config.toml
num_key_value_heads = 4
attn_scale = 0.125
init_std_down = 0.00613
beta1 = 0.95
Each number is 128 + 32 x the weight over the matrix's rms, rounded and kept within 0 to 255. Layers, rows and columns count from 0.

# layer 5 MLP gate, 512x256, rms 0.0949, rows 44-78, columns 64-127
[[ 76 168 125 108 139 126  84  77 163 118 153 108 151 160 162 117 102 114 143 118 178 130 146  51 113 137 191 160 127 174  90  98 160 178  52 118 124 122 109  94  87  93  91  99 150 100 136 162 178 117 128 124 149 135 147 148 136  97  96 110 161 139 115 128]
 [111 114 118 120 117 162 146 150 132 152 218 122 107  88 122 144 129 182 132  94 150 146 133 119  83 128 118 180 137  91 109  95 133 111 182 122 158 139 116  79 147 131 133  75 197 100 138 116 119 159 149 122  64 136 155 126 188 221  99 126 113 156 116 154]
 [103 110 125 124 132 107 128 108 128  51 154 115 122 176  95 117  79 160 101  94  64 128 106 126  68 149 177  88 109  95 154 142 156 139 158 114 126  80  85 141  88  94 104 127 137 132 127 129 134 132 142 109 115 151 122 165 109  65 146 166 134 186 152  99]
 [134 187 145 111 141 147 121 153 143 130 170  61 119 109 180 171 126  69 128 101  99 144 122  67 178 120 179 145  80 112 132 130 105  90 164 129 124 117 113 194 119 101  99 128  75 141  67 145 133 129 129 147  83 165  91 147 182 118 138 173 129 139 139 133]
 [ 91 134 130 141 181 143  77 131 217 143 192 118 108 170 142 139 113 116  61 113 167 148  67 142 104 144 118  75 163  73 158 121 169 171 145  80 134  86  99 137 150 136 135  84 143 110 188 156 187 141 132 108  95 137 140 131 170 152 113  63 119 131 117 161]
 [ 52 179 142 164 146 168 147 138 176 158 111 121 113 131 180 116 140  57 132 105 137 142 119 130 139 143 150 148 144 170 121 168 114 159  96 188 114 119  89 149 111  88 135 106 155 152 236 138 177 183 131 112 105 158 118 116  65 117 136 152 130 145 116 140]
 [107 154  88 155 147 118 110 178 134 140 119 132 142  99 133 189  79 145 113 138  96 168 128 127 148 129 100 146 160 106  94  86 140  98 144 136 102 129  79 145 101 112 104 118 172 189  59 105  85 224 140 194 145 124 108 131 115 139  90 118  96 145 144 120]
 [110  61  43 138 131 102  86  95 173 139  95 136  70 106 166 158 139 143 120  87 140 136 110 181 125 236 141 158 155 139 205 123  66  72 148 153 149 185  81 114 118 127 127  72  89  93 153 119  85 111 149  74 122 137 141 122 118 168 142 124 121 101 191 182]
 [134 157 147 120 103  86 130 108  74 176 125 107 131 140  93  99 120 115 152 103 153 144  88 127 129  92 100 186  82 166 174  20 112 142 114 179 169  94 131 124  61 101 121 123 122 163 130 152 148 112 134 121 151 110 108  77 112 152 121  73 102  76 156 110]
 [ 91  83  78 126  74  71 126  95 142 173 177  59  69 146 174 142 133 183  93 125 121 141 114 142 146 167 160  89  73 140 131 147 108 110 196 142 156 115 145 133  91 179 103 166 133 109  89 115 154 145 113 153 142 152 147 103 161 143 140 112 123 149 136 124]
 [ 70 143 147 167 157 154 120 160  98 157 180 168  91 132 135 161 164  65 158 139 169 126 116  73  97 127 149  94 136 170 118 128  93 175 159  80 181 133 169 156  82 150 121 115  84  99 168 142 178  99  93 180  60 177 119 167 129 127 175 154 138 152  62 106]
 [109 144 107 106 192 132 103 123 149 110 101 120 166 187 120 110 113 110 152  89 103  94  79 187 144 222 132 127 134 116 145 164 103 159  91  72  83 152  70 136 107  61 124  96 115  79 198 164 154 124 115 144 119 120 163  38  91 144 117 126 186 112 107  63]
 [114 160 154 110 154 140  69 158  88 133 174 137 183 142 154 155 139 120 128 103  93 187  67 132 128 117  68 166 116 128  81 135 145 145 152 136 118 177  81 115 132 126 136 154 104 102 128 150 125 120 120 100 173 112  74 122 149 116 174 112 134 105  87  84]
 [133 189  90 149  81 192 164 142  78 148 155 140 136 151  68 168 139 173 131 120 131  99 171  99 120 140 131  56 139  85 117 148 171 143 212 113 125 188  67 141 113 149 131  76 136 168 191  98 131 103 110 141 102 107 118 163 200 144  75 127 157 154  96  91]
 [135 149  73  97 103 147  61  98 140 134 107 131 161 124 105 169 114  93  66  50 138 130 192 201  96 173 119 131 176 142 171 128 130 118 197 103 140  73 125 139 140  74  93 126 130 131 116 118 170  76 156 105 125 149 120  87  94 157 126  85 118  76 140 147]
 [ 79 155 151 103 101 141 200 175 107  84 173 118 134 108  94 145 123 168 123 139 169 150 134  77 112 144 111 136 123  74 147 160 138 152 140  95  95 147 128 132 107  97 117 136  87 203 131 183 177 151 160 178 145 145 106 146 128 132 147 127 120 146 100 130]
 [124 136 121 148  77 102 139  83 104 101 170 120 145 118 101 109 137 138 119 148 169 150 103  81 161 147 147 149 119  66 179 114 131 169 132 120 207 174 145  79 157 139 145  73 111 130 138  85 119 107 127 135 125 164 145 139 110 126 141 131 104 122 182 110]
 [118 195 127 114 125 154  64 187  86 187 142 142 110  78  83 112 105  82 133 119 112 123  81 187  83 121 124 147 155 169 116 176  87 101  95 153 102 113 156 131 111 172  66 118  94  94 137  85 119 118 136 127 179 111 183 136 163 167  66  86 112 177 173 177]
 [139  93 132 110 146 123 144 120 148 131 170 146 141 110 130 107 121 146 117 177 181 149 109 139 141 102 140 193 136 190 115 156  97 151 118 131  81 118 150  76  72 154 138 146 189 122 128  79 126  65 136 106 184 132 112  89  93 135 117 119  77  90 186 117]
 [108  43 170  98 132 140  98 124 165 144 184  91 129 143 124 116 106 152 130 138 129  93 117 138 115  96 173  73 135 147 141  72  92 204 169 103 118 135 151 124 150  88 142 126 163 140 136  94 134 159  67 173 125 134 142 112 121 141  96 115 138 165  40 142]
 [140 164 177 125 155 196 135 104 131 134  75  91 142  52 147 141 127 138 135  96  77  78 147 100 144 124 151 154 122 128  87 146 161 103 152 195 125 129 122 105 130  75 171 100 127 118 199 150 147  61 171  87 134  91 158 169  41 149  96 156 126  98 183 137]
 [169 143 152 164 211  83 152 124  75 132 134 106 126 104 156 156 138 112 153  86 121 108 100 119 102 163 124 183 133 118 122 139 141  91 122 144 103 117  50 160 117  75 138 213 147 110 162  90 143 143 180 114 107 173 139 163 111 147  40 135 129 130 148 162]
 [167 182  71 107 111  57 179 185 103 112  77  90 155 105 153 177 106 136 111 174  73 156  93 134 141 130 158 110 149 132 131  91 130 120 137 113 125 106 122 139 132 149 149 142 142 161 137 118 156 129 164 112 100 159 150 134 112 145 136 129 106 114 106  93]
 [142 138 125 100 118  50 132 162 126 151 156 217 102 176 110 143 123 180 196  97 154 114 130 110 132  81 104 139 164 141 137  52 106 142 174 166  63 129 141 108 117 113 199 124 116 133  96 125  66 190  92  78 170  25 126 172 140 196  80 171 108 102  99 134]
 [194 139  79  35 137 165 114 118  49 124 156 126 126 136 150  91 111 142  76 127 160 142 227 161 150 141 126 121 100 185  79 142 113  64 101 154  69 148 132 141 132 143 133  93 106 168 119 106 115 103 169  93 105 147 140 108 141 105 127 110  98 193 127  93]
 [ 94 131 150 202 125  95  99  95 127 128 113  78 118 148 113  93 118 133 120 142  57  96 120  51 102 161 124 122  71 182 131  92  96 154 122 120  96 121 194 114 124 142  54  71 162 114 196 161 111 147  75 112 160 131 200 169 185 116 156 166 179 124 147 145]
 [119 203 112 136 168 112 174  38 131 127 164 180 133  90 135 113 116 129 116 155 127 121 186 152 112 126 155 118 151 171 162  88  97 112  64 149 196 114 110 199  58 120 143 132  88 163 114 106  73 152 141 108  80 121  83 140 127 121 160 108 119  63 125 133]
 [ 78 117 121 121 100 116 173 133 136  86  86 119 172  85 101 155 139 143 152  80 128  70 134 184  88 155 155 210 137 109 117 110 114 135 140 165 120 140 157  92 176 105 120 132 145  87  82 142 158 170  52  95 117 119 101 144 133 121 168 115 116 171 112 130]
 [ 82  90 114 142  71  89 170 130 125 115  87 121 156 191 144 155 105  91  99 139 213 119 149  94 122 169 134 144 105 115 165  81  73 117 142 123 131 127 159 129 125 113  94 139 106 145 161  95 122 108 127 124 138 160 126 141 135 138  97 184 137  57 124 135]
 [169 128 150 141 137  95 151 124 169 104  68 132  67 182 153 200 140  91 111 126 167  87 180 115 125 120 103 191 121  85 133 127  30  65 109 142  97 152 142 153 125  79 160  84 191 150  82 210 175 138 137 169 105  45 111 132  93  63 144 107 131 155 151 131]
 [ 75 157  88  76 120  72 100 113 127 160  84 127 221 184  96 163 146 141 113 114 123 113 151 166 141 123 118 115 119 146 197 122 179 142 100 138 156 149  72 118 162 162 108 138 184 157  95 115 129  77 152  89 127 144 121 183 159 150 103 211 174 140  88 117]
 [140 107 106 112 212 117 139  70 126  84  82 114 142 163 124 125 172 141 139 100 124 125  95 136 164 107 179 112  89 175  81  97 171 149  91  73 147  92  96 131 159 105 125 114 209 211 131  99 202 117 172 160  52 185 114  85 174 158 134  98 102 116 136 129]
 [139 154 151 145 106 133 133 133 142 139 102 109  52 143 152 109 161 109 132 114 138 166 128 165 151 148 148 120 127 149 134 120 157 110 138 183 154  86 134 126 106  86 140 156 155 135 130 121 118  98 141  90 170 183 136 156 133 118 127 144 119 212 101 135]
 [ 71 130 119 172 128  98 103 155 103 121 130 173 103 184 120  74 157 136  99 110 124 130 102  88 126 101 161 179 160 101 130 215 166 111 196 179 112 111 124 149 151 165 138 116 167  69 109 100 110 192 141 131 173 122 143  97 128 137 120 172 131 113  82 145]
 [115 157 114 100 142 168 149 155  92  82 108  64  87 156 119 125 172 174 205 164 141 160 102 101 148 133 158 130 194 138  90 144  96 165 123 130 107 131 159  88 138  88 118 123 192 144  90 126 153 133 127  87 138  90 130  81 162 191 162 159 106 102 164 120]]
# layer 5 MLP up, 512x256, rms 0.0977, rows 44-78, columns 64-127
[[102 116  86 145 149 156 161 130 101  93  97 177 158 162 150  79 211 114 147 171  93 108 128 116  93 106  89 110  44 148 141 188 122 148 189 140 188  69  96  93 131 111 145 150 153 162 128 118 191 110 137  73  94 171 164  99 160 139 153 132 129 124 140 155]
 [116 114 111  81 148 152 157 128 155 125 121 159 116 154 112 124 140 145  96 160 183 142 152 115 114 134  94 106 123 117 143 132  77 147 138 131 112 108 165 158  94 108 126 149 121 165 168 111 120 184  75 164 164 122  69 131  88 132 156  42 123 112 131 119]
 [120 126 148 114 115 120 152 110 149  72 153 105 110 120 155 170  59 155 151 108 129 125 129 120  90 108 179 127 112 125  97 108 133 173 111 142  96 120 109 133 206 148 162 157 135  75 106  78 143 169 106 126  97  90  86 145 128 159  63  95 133  91 112 133]
 [141 159 138 141 197 119 102 103 184  95 115 165 140 138 137 127 139 120  91 161 110 171 118 108 127 197 130 122 143 134  96 133 178 101  80 141 132 116 128  92 160 132 116 132 109 181 128 168  93  67 151 146  90 134  66 126 110 149 100 158 157 100  77 130]
 [127 116 146 118 108 126 185  80  66 171 118 166 102 121 108 184 155  82 184 152 139 140 152 128 115 151 115 128  52 109 131 203  88 180 117 132 145  42  84 138 190 137 126 122 170 129 121 113 129 147 155  88 130 141 135 126 177 113  91 113  94 152 152 119]
 [123 115  89  87 166 136 122 184 146  93 151  95 159  80 105 160 107 119 136  91  93  98  94 135 159 133 137 179 170 121  82 143 113 184 145 127 169 114 129 147 159 114 159 117 166 111 194  97  92 108  95 133 159 160  85 153  65 125  57 107 137 114 128 142]
 [153 141  57 135 138 108 166  63  42  61 104 106 137 131 126  99 177 141 145 222 128 166 148  82  94 149 125 103 160 121 166 123  95 133 128  99 119 130 119 138  91 142 112 168 129  83 158 103 158 165 128 133 134 142 180  78  57 105 150 108 132 122 128 120]
 [155 161 152 119 121 145 174 154 125 148 123 124 135 142  83 166 132 134  86 144 111  87 151 119  98 141  69 191 140  98 111 141 173 169 121 150 107 127 185 194  98 171 139 157 140 130  70 195 142 131 109 155 144 148  74  98 123  98  95 129 185  88 107 140]
 [112 103 122 108 148 155 128 110 106 146 131 125 162 158  96 159 112 100  95 155 155 143  98 134 105 226 120 115 108 144  59  97 106  68 167  67 167 180 121 116 142 111 137  79 154  81 111  42 111 148  95 153  78 127 188 162  64 124 107 123 145  44 112 127]
 [178 142 117 109 141 129 168 102 176 103 152  86 149  83  95 138 177 142  84 100  68 112 120 158  94  98 124 173  90  99 117 173 139  59  74 146 109 100 111  55  91  62  75 145 177 187 100  78  42 147 104 109  89  97 155 182 121 120 144 115 111 108 136 148]
 [152 176 110 157 132 164 142  91 112 128 178  81 134  78 157 102 145 146 148 117 165  57 163 156 132 144 137  77 114 170 104 176 141  72  76 126  89 148 144 129 106 147 215 148 178 163 123 120 161 103 141 140 144 108  36 118 153 148  93 152 137  99  86 172]
 [114 115  64 161  43 110  95 152 102 115  98 168 115 111 131 147 149 107 114 137 161 118 132 170 120 148  51  88 129  71 131 111  62 107  88 160 114 135  88 139 118 185 155 152 100 101 141 201 129  88 151 161 125 122 124 111 168  76 106  58 144 128 155  95]
 [123 114 105  85 164 158 127 130 145 112  97  74 112 131 162 188 137  93 170 143 136 132 132 114 130 126 170 127 220 105 164 107 110 138 120 128 149 102 166 178 153 135 104 126 159 106 156 163 133  78 162 135 118 156 129 100 159 116 102 150 123 139 128 154]
 [165 156  60  96 122 132 142 159 158  75 148 190  52 116 127 159 138  96 141 128 130 187 146 137  92 130 104 118 121 111 174 141  80 155 136  98 118 116 124  81 150 164 136 127 110  90 133  94 124 139 105 162  60  60 114  96  58 119 112 145 139 122  67  99]
 [125 135  71  60 138 102 142 146 180  81 169 188 167 163 149 123 136 138 103 148  71 108 143 131 166 100  95 130 112 152 194 170  98 129 147 151 136 132 155 145 108 128 108 126 137  90 169 139 125 100 131 134 176 103 104 121 110 178  66 153 156  83 105 127]
 [106  90 165 156 109  85 105  44  88 129 167  46 157  99  73 170 130  74 124  74 146  83 120 114 152 167 103  67 155 170 128 144  99 147  94 122 145 133 157 161 144 179 156 104 174  97 147 156 141  80 107 147 166  89  91 146  98 127 188 150 159  89 123  78]
 [169  86  86 119 115 163 157 105 137 106 134 133 136 132 119 145  88  71 148 119  80 165  92 119 110 124 121 136  87 107  96 166 128 183 131  81 173 119 173 150 198 100 155  74 122 126 154  87 161 160  82 153 177 118  90 201  69 121 110 128 159  77  74 100]
 [147 110 126 120 110 121 161  99 152  69 129 137 145 126 124 144 146 140  83 170 178 181 124  51 106 102  82 106 144 173 120 113 119 137 131 130 126 129 116 128 136  77 122 169 179 153 105 128 139 183 112  64  86 153 151 130 127 114 159 122 117  90  98 140]
 [108 127 141 166  73 107 139  86 142  81 151 117 128  88  89  90 120 147  86 151 117 138 162  81 110 141 124 105 130  96 107 140 119 193  92 176  75  72  88 105 138 126 132 108 149 129 198 150  70 168 111 149 126 144 180 118 150 131 126 130  46 160 151 149]
 [192 110 110  79 184 117 157 157 118 103 125 126  91 167 107 130 128 113 135 106 132 143 112 139 106 156 156 149  98  97 110 157 139  75 142 110 169 105 161 166 108  63 153 151 163 155 104 144  87  91 113 142 109 143 148 116  84 147 118  80 126 122 141 160]
 [158 129 125 110 142 125 132 182 126 182 110 152 195 151 154  72 102 126 117 132 114  83  98 184 111 141 106  94 131 123 130 143  79 121  83  86 129  98 113  76 122 209 112 147 111 166 157 147 126  70 124 153  91 109 114  83 154 118 181 150 107 215 112 217]
 [136 142 138 148 135 143 108 160 137 100 184  91 128 105 103 119 116 116 179  93  66 133 160 122 157 108  48 102 139 112  96 161 109  84 105 130 121 157 106 136 104 101  83 153 153 179 151  92 205 144 134 199  68 121 147 140 171  92 138 116  89 176  95 127]
 [218 180  84 107 111  82 167 174 117  78  55 161 141  56 135 139 144 116 172 142  85 121 120 127  98 191 112 152 109 143  63 105 141 157 131 189  72 109 167 153 127  97 114 149 197 173 113 144 105 147 128 179 152 149 168  82 116 175 108 133  91 137 123  89]
 [160  93  74 176 124  91 133  71 102  83 172 130 160 146 107 137 114 111 119 110 148 140  58 158  90 125 113 159 136 135 162  74 105 165  92 120 166 132 187 128  82 116  87 109 143 162 215 111 171 157  86 117 161 145 142 154 162 163 146 187 121 122  81  77]
 [ 51 126 140 100  75  76 115 164 162 135 106 157 180  96 140  83 153 101 170 150 140 129 109 107 106  96 168 136 176 135 138 141 172 105 116 117 154  95 111  91 104 113 139 173 122 158 132 148  98  83 106 128 125  70 121 134  86 110 135  98  91 126 161 168]
 [158 149 123 136 154 144 153 124 144  81  78 125 143 147 121  92 101 139 109  57 135 111  83 123 156 151  79 206  85 153 115 137 122 133 159 128 117 143 150 102 120 151 126 119 133 173 133 123 115  94 102 141 164 150 125 189 167 127 180 170 134 118 126  80]
 [112 154 122 112  92 157 141 134  87 115 152  83 166 221  67 147 129 127 135 169 135 149 126 123 124 128 114  81 102 111  73 141 107 154 155 120 126 150 137  98 165 134 134 104  93 120 129 169 195 127  77 104 154  91 147 124 206 162 191 199 128 134 135 155]
 [111 148 102 112 158  95 149 113 126 163 201 116 144  59  73 165 148  95 112  95 116  81 112  93 124 119 122  70 135 165 164  96 167 119 116 113 133 101  99 146 129 125 152 142 144 144 147 152 169 171 125  92 165 173 109 144 140 124 131 117  93 152  94 134]
 [ 88  76 129 117 177  78 120 129 161  83 114 114 127 147 112  69 132  90 187  99 136 119 166 126 132  97 158 166 148 197  63 116 163  74 136 152 162 169 106 141 130 152 147 143 147  23 137  49 102 154 155 171 156 128 141 127 134  98 167 114 117 174 123 177]
 [ 91 128 116 112  48 154 153 160 189 187 107  86 165  65 136 111 176 121 143 136  89 112  76 147 162  86 158 158 117 153 117 113 136 158  79 111 150  85 115  68 187 125 164  72  91 140  75  95 149 104 130 127 137 148 133 157 111 162 100 140  76 141  95  76]
 [155 175  83 129  93 229 106 118  90 108 161 101 118 112 115 123  97 127 138 190 135 168  74 117 113 129 143  99 107 127 180  54 117 125 162 115  81 139 162  69 132 119 175  90 148  99 138 117 119  80 120 171 135  55 115 100  59 120  88 176 134  85 121 134]
 [127 125  87  87  94  98 191  76 146 160 166 145  76 133 132 138 109 133 122 171 114  88 103 102 151 110 141 129 129 126 213 105 166  72 116 154  98 164 154 111 140 119 140 106 158 134 181 145  99 119 127 133 191  97 149 115 128 130 135 166 138 122 102 179]
 [143 139 126 195 157 163 145 116 161  87  89 145 112 108 112 157 142 153 141 138 119 107 123 140  54 111 134 129 145 149 138 113 197 160 120 165 104 171  82 167 170 179 120 150 105 143 107 129 143 130 125 134 130 115 126  76 196 145  98 126  68 104 128 117]
 [147 193 133  78 243 133 122 124 193 109  87 175 114 151  92 104 107 147 124 114 113 172 174 121  57 119  98 120  73  51  85 171 106 145 152  82  71 147 157 140 124 113 128 143 165 218 134 102 113 130 103  96 119  90 152 103 135 164 108 131 143 126 139 145]
 [140 202 181 169 159 180 177  82  75 114 153 175 152 149 189 142 148  89 170 140 121  85 137 114  96 145 114 136 163 140 165  94 172 103 135 170  98 122 116 137 102  82 125 137  68  86 150 111 113  70 116 136  84 172  94 181 127 110 154 143 149  83  91 135]]
# layer 5 MLP down (transposed), 512x256, rms 0.0787, rows 44-78, columns 64-127
[[ 84  84 134 144 129 176 101 113  94 136 144 118 132 139 116 128 103 165 105  98 139 158 192  92 127  98 146 141 103 129 177 127 115  84 133 137 152 160 132 137  67 182 129 184 120 135 101 115 168 140 180 109 159 129  93 129 122 131 174 132 130 112  64 142]
 [107 140 146 166 123 122 104  77 162 122 157 129  98 166 146  93 109 101 166  94  87 157 116 139 118 126 122 138  72  83  76 143 105 114 119 159 120 188  53 122 157 180 166  97 159 159 113 191  95 165 160 144 130 190 186 121 183 110  64 120 139 135 120 111]
 [114 152  94 151 171 125 144  93 142 129 131 140 115 125 157  56 118 111  83 109  73 112 212 124 120 117 147 163 156 179 183 103 101  91 176 149  54 169  82 109 128  76 115 153 126 139 118  55 111 154 143 175 146 176 160 112 180 118 124  98 139 170 151  90]
 [ 99 121 118  71 154 194 119 159  99  91 166  96 137 120 118 160 158 121 146 171 122 120 137  99 128 191 128 105 112 157 125 156  99 147 141  54 197 149  98  94  95 112 187 132 120 112  98 113 134 112 135 103  93  85 135 147 126  99 139 114  89 117 124 143]
 [153 195 130 143 116  89 122 126 112 113 109 144 120 142 133 105 180 171 206 149 145 152 185 108  88 153 156 139 122 135 165 138 167 114 137 132  71  94 155 189 136 149 189 197 122 141  94 115  91 160 101 135 127 107 153 126 129 189 211 138  94 123 119 197]
 [172  97 131 158 133 118 111 122 123 112 101 149  92 122 150 109 107 200 117 180  90 177 135 103 156 164 172 107 128 101 175  96  85 119 144 121 112 127 129  55 142 128 146 160 105 155  69 140  89  84 129 112 170 104 166 122  98 184 111 113 138 111 112 163]
 [ 90 178  98 109 134 188 156 199 122  75 165 142 137 129 102 212  98 126 112 135 150 180 144 144 129 159 107 109  88 135 174 165 107 104  98 142 128 116 141 126 169 119  94 125 150 134 182 147 131  97 180 140  90  94  82 158 170 138 102 150 139  84  80 113]
 [198 117  77 172  84 129 124 135 102 157 165 124 155 105 121 116 182 194 142 101  76 108 127 145 101 133 126 127 194 122 123 102 113  98 152 122 119 142 130 150 148 147 150 158 114  86 132 155 126 177 134 172 139  75 111 173 107 158  95 141 167 147 126  84]
 [129 110  87 118 160  77  94 150  85 132  98 112 175  80 148 106 121 112 167 136 127 112  76  73 132 131 112 100 150  60 139  99 144 109 129  74 134 184 123 135 126 137 134  95 130 111 135 138 116 109 113 162 145 148 143 174 150 103 151 116 105 175 164  97]
 [141 111  86 166 179 147  67 129 100 128 154 113  88 128 126  75 166  92 145 145 132 128 183  72 125  93 178 166 113 127  45 102 129 150 154 135 154 102 136  99 119 131 164 131 138 153 140 149 160 122 133 112 109 106 145  77 185  86 199 118 129 121  68 127]
 [137 160 158 126 118 107  80 145  98 195 144 129 140 173 163 149 125 122  82 135  97  98 147  80 135 169 172 164  81 175 126 127 120 151 133 115 133  32 145 132 183 110 160  95 151 152 115 104 125 143 185 143 165 125 160  82 120 148 109  93 157 144 175  82]
 [169 132  81  78 110  94 104 153  98 162  91 124 137 162 143 138  52 159 155 154  77 133  98 140 171 139 118 255 150 114 164 123 158  97  62 108 115 175 167 119 126 154  97  91 184 138 194  92 129 130 118 108 105 108  80  87 131 126 125 114 168 174 110 107]
 [173 156 126  57 115 101 118 176  77  50  86  94 134 109 133 137 139 163 144  78 112  95 157 136  84 181 133 144 156  97 160 146 129 164  86 161 111 100 142 105 101 157 121 114 118 129 118  86 154  94 162  77  62 151 134 155 110  72 128 129 157 156 161 175]
 [133 116 123 129 133 121 168 150 108 140 135 140 148 138 139 115 123  95 100  96 161  64 120 133 146 157 141 106 140 146 106 113 143 118 117  92 144 130 134 113  89 105 139 192 169 151  68 171 135 113 164 148 101 113 123  90 153 154 162 133  80 131 143 131]
 [162 139 112  91  83 130  87 143 108 146  74 153 141  99 137 127 106  99 170 165 102 114  87 125 111  82 193 138 179 144 184  57 176 135  75 128 197 114 165  92  96 117 101 129 123 121 105 107 124 151 174 144 159 111 165 141 181  73 163 114 124 166 184 160]
 [151 137 133 147 107 121 146 111 145 128 116 144  88 185 108 161  95  88 148 143 162 142  99 166 165  76 104 119 164  96 128 107 162 150 137  62 108 109 151 117 116 124 137 134  81 170  88 108 138  84 122 115 152  90 100 129 142 143 126 119  80 154 215 123]
 [106 105  77 111 180 106 211 146 119  97 133 138 125 112 166 144 165 153 115 154 100 121 167 143 152 174 102 129 187 111 159 120  58  50 184 117 100  70  93 161 111 102  99 124 114 146  89 119 135 121  93  96 139 137 142  82 199 180 118 127  65 175 131 181]
 [110  85 143 141 113 123 129 150 146  79 144 117  87  95  64 118 140 146 132 108 146 140 106 108  71 171 182  82 174 102 134 146 156 118  80  85 149 137 113 122 104 101 137 215 121 119 114 123 153 190  59 161  97 123  85  94 111 148 117 155 130 202 197 113]
 [123 157 137 134 106 159 172 121 105 110 113  84 137 160 176  90 149 102 118 179 125 144 144 144  90 172 125  85 111 136  93 154 210  57  71 170 136 156  77 113 132 118 128 132  77 128 169 121 136 146 119 130 138 152 145 130 127 117 209 164 125 103 112 184]
 [144  96  86 140 132 120 119  60 177 169 179  72 149 164  88 164 106  68 136 125  99  98 173 169 135  69 129 143 175 153 100  48 127 117 137 148 123 137 115  98 145 139 126  80 144  74 122 211 165  86 121 108 115 132  84 121 127 159  93 154 142 160 152 145]
 [154  97 157  61  73 137 166 147 115 199 110  78 175 131 110  80 153 109 159 135  95 133 126 101 122 117 125 121 130 151 121 100 207  99 173  98 155 151 154 109 155  73 128 151  98 165 158 131 146 140 185  41 113 119 144  98 117 169 144 137 155  90 172  94]
 [119  74 178  75  99 145 151 145 184 129 135 179 200 109 124 183 105 135 129 140 143 155 139 154 111 107  87 122  68 139 150 110 128 134 142 110 169 183 149 113  97 110 122  84 116  63  59 117 114 155 142 122 130 104 115 162 136  91  87 148 102 145 155 125]
 [106 168 158 111  94 130  68  86  94 176 104 129 120 120 184 104  91 133 140 155  92 170 187  95 115 138 177 107  89 144  89 168  63  72 152  78  47  98 128 149 117 124 116 106 100 162  90  69 107 167 163 129 120 153 116 155 114 166 114 163 177  45 113 138]
 [126 152 135 158 172  61 149 109 149 146 113 120 142 127  91 156 133 122  95 161 122 133 134  95 128 143 136 145 110 139  82 167 137  80 153  86 124 167 150 146 107 117 105 145 125 110 188 135 158  93 101 109  68 114 113 194 109  98 183 201 145 144 129 180]
 [168 116 151 124 168 137 152  81 110 229 159 125  82 151  88 135 122 133 122 155 135 182  78 155 124 141 101 144 146  82 186 126 112 146  81 126 147 120  72 160 138 169  56 107 132  93 144 127 135 100 114 132 118 146  96 145 133 165 124 133 162 109 133 105]
 [103 152 135 127 103 175 107 183 117 117 113 127  70 102 111 139 105 158 148  90 117  68 160 145 192 115 144 141 106 159 154 161 135 123 149  97 119 101 114 116 138 143 148  81 138 126  89 108 113 180  96  66 115 182  97 181 121 132 143 126 127 173 185  90]
 [151 155 150 124 126 135  76  62 160 146 164 101  73  78 199 137 118  54 120 104  98 116 166 119 108 129 138 154 136 141 135  76 116  65  96 115 113 108 132  93 106 134 142 132 165 160 108 125 104  93 125 140  67 113 110 157 157  76 121 104 139 104 123 108]
 [153 140 162  78 112 144 123 113 111 113 114 131 109 104 185  60 104  84 145 135  92 118 141 120 108 120  71 115  88  91 133 151 134 127 128 141 124 188 125 140 119 136 115 118 152 113 108 168  98 123 154 178 167 128 176 117 107 133  89 147 113 141 133 176]
 [151 121  72 153 110 117  88 163 127 112 115 125 144 143  81 156 135 175 146 128 191 111 104 107  98  87 103 128 141 122 132  99  98 133 108  93 151 147 165 134 107 140  98 152 124 170 132 148 160  85 117 140  99 174 112 125  93 114 100 145 155 155 174  89]
 [123 193 161 114 123 180 117  86 104 149 123 121  96 112 165 146 160 168 127 150 167 124 102  46 154 133 149  83 159 187 132 131  83 145 100  65 120 114 139 144  67 176 111 112  54 106  94  89  95  47 133  72 186 214 141  90 136 137 119 121 120 175 175 140]
 [167 107  96 143  87 126  92 148 102 113 213 128 112  81  71 163 175 117  68 122 108  80  97 129 155 113 115 118 196 140  77 139  91 138 188 131 154 130 143 122 189 182 147 108  70  81 162 175  94  86 106 142 142 171 103 138 180 191 125 111  92 149 116  97]
 [158 116  73 108 138 104 138  60 148 148 128  91 123 172  87 111 116 142 114 118 126  98 104  54  82 140 132  85  98 104  93  69 114  89 100 161 111 153 126 142 141 102 240 123  90 146  93 140 117 164 156 148  86 110 124  26 134 126  99 120  70 140 164 130]
 [ 75 127 120 121 123 137 122 156  91 119 142  76 130 156 121 158 134 134 153 129 145 137 132 110 108 216 102 164 122 151 125 132 149  84  80 107  85 139 172  79 109 145 173 156  88 155 202 131 116 116 106  98 165 184 110 117 101 121 147 112 148 131 117  75]
 [ 83  98 121 115 138 107 127  72 118 107 156 111 136 129 146 115 161 145 132 131 124 146 131 131 150 121 172  77 153 121 134  95 137 138 126  41 147 142 134  92 135 169 141 101  77 105 123 159  99 135 117  92 159 180 104 147 165  89  82  60 144 123  92  93]
 [132  82 131  83 131 112 117 189 112 138 130 109 133 112 152 169  70 100 166 191 149 126 143 111 134  99 159 119 124 161 141 111 155 127 116 132 176  87 204  96 146 158  84 190 172 127 120  85 100 126 113 106 122 112 156 122 138 107 167  85  80 170 152 227]]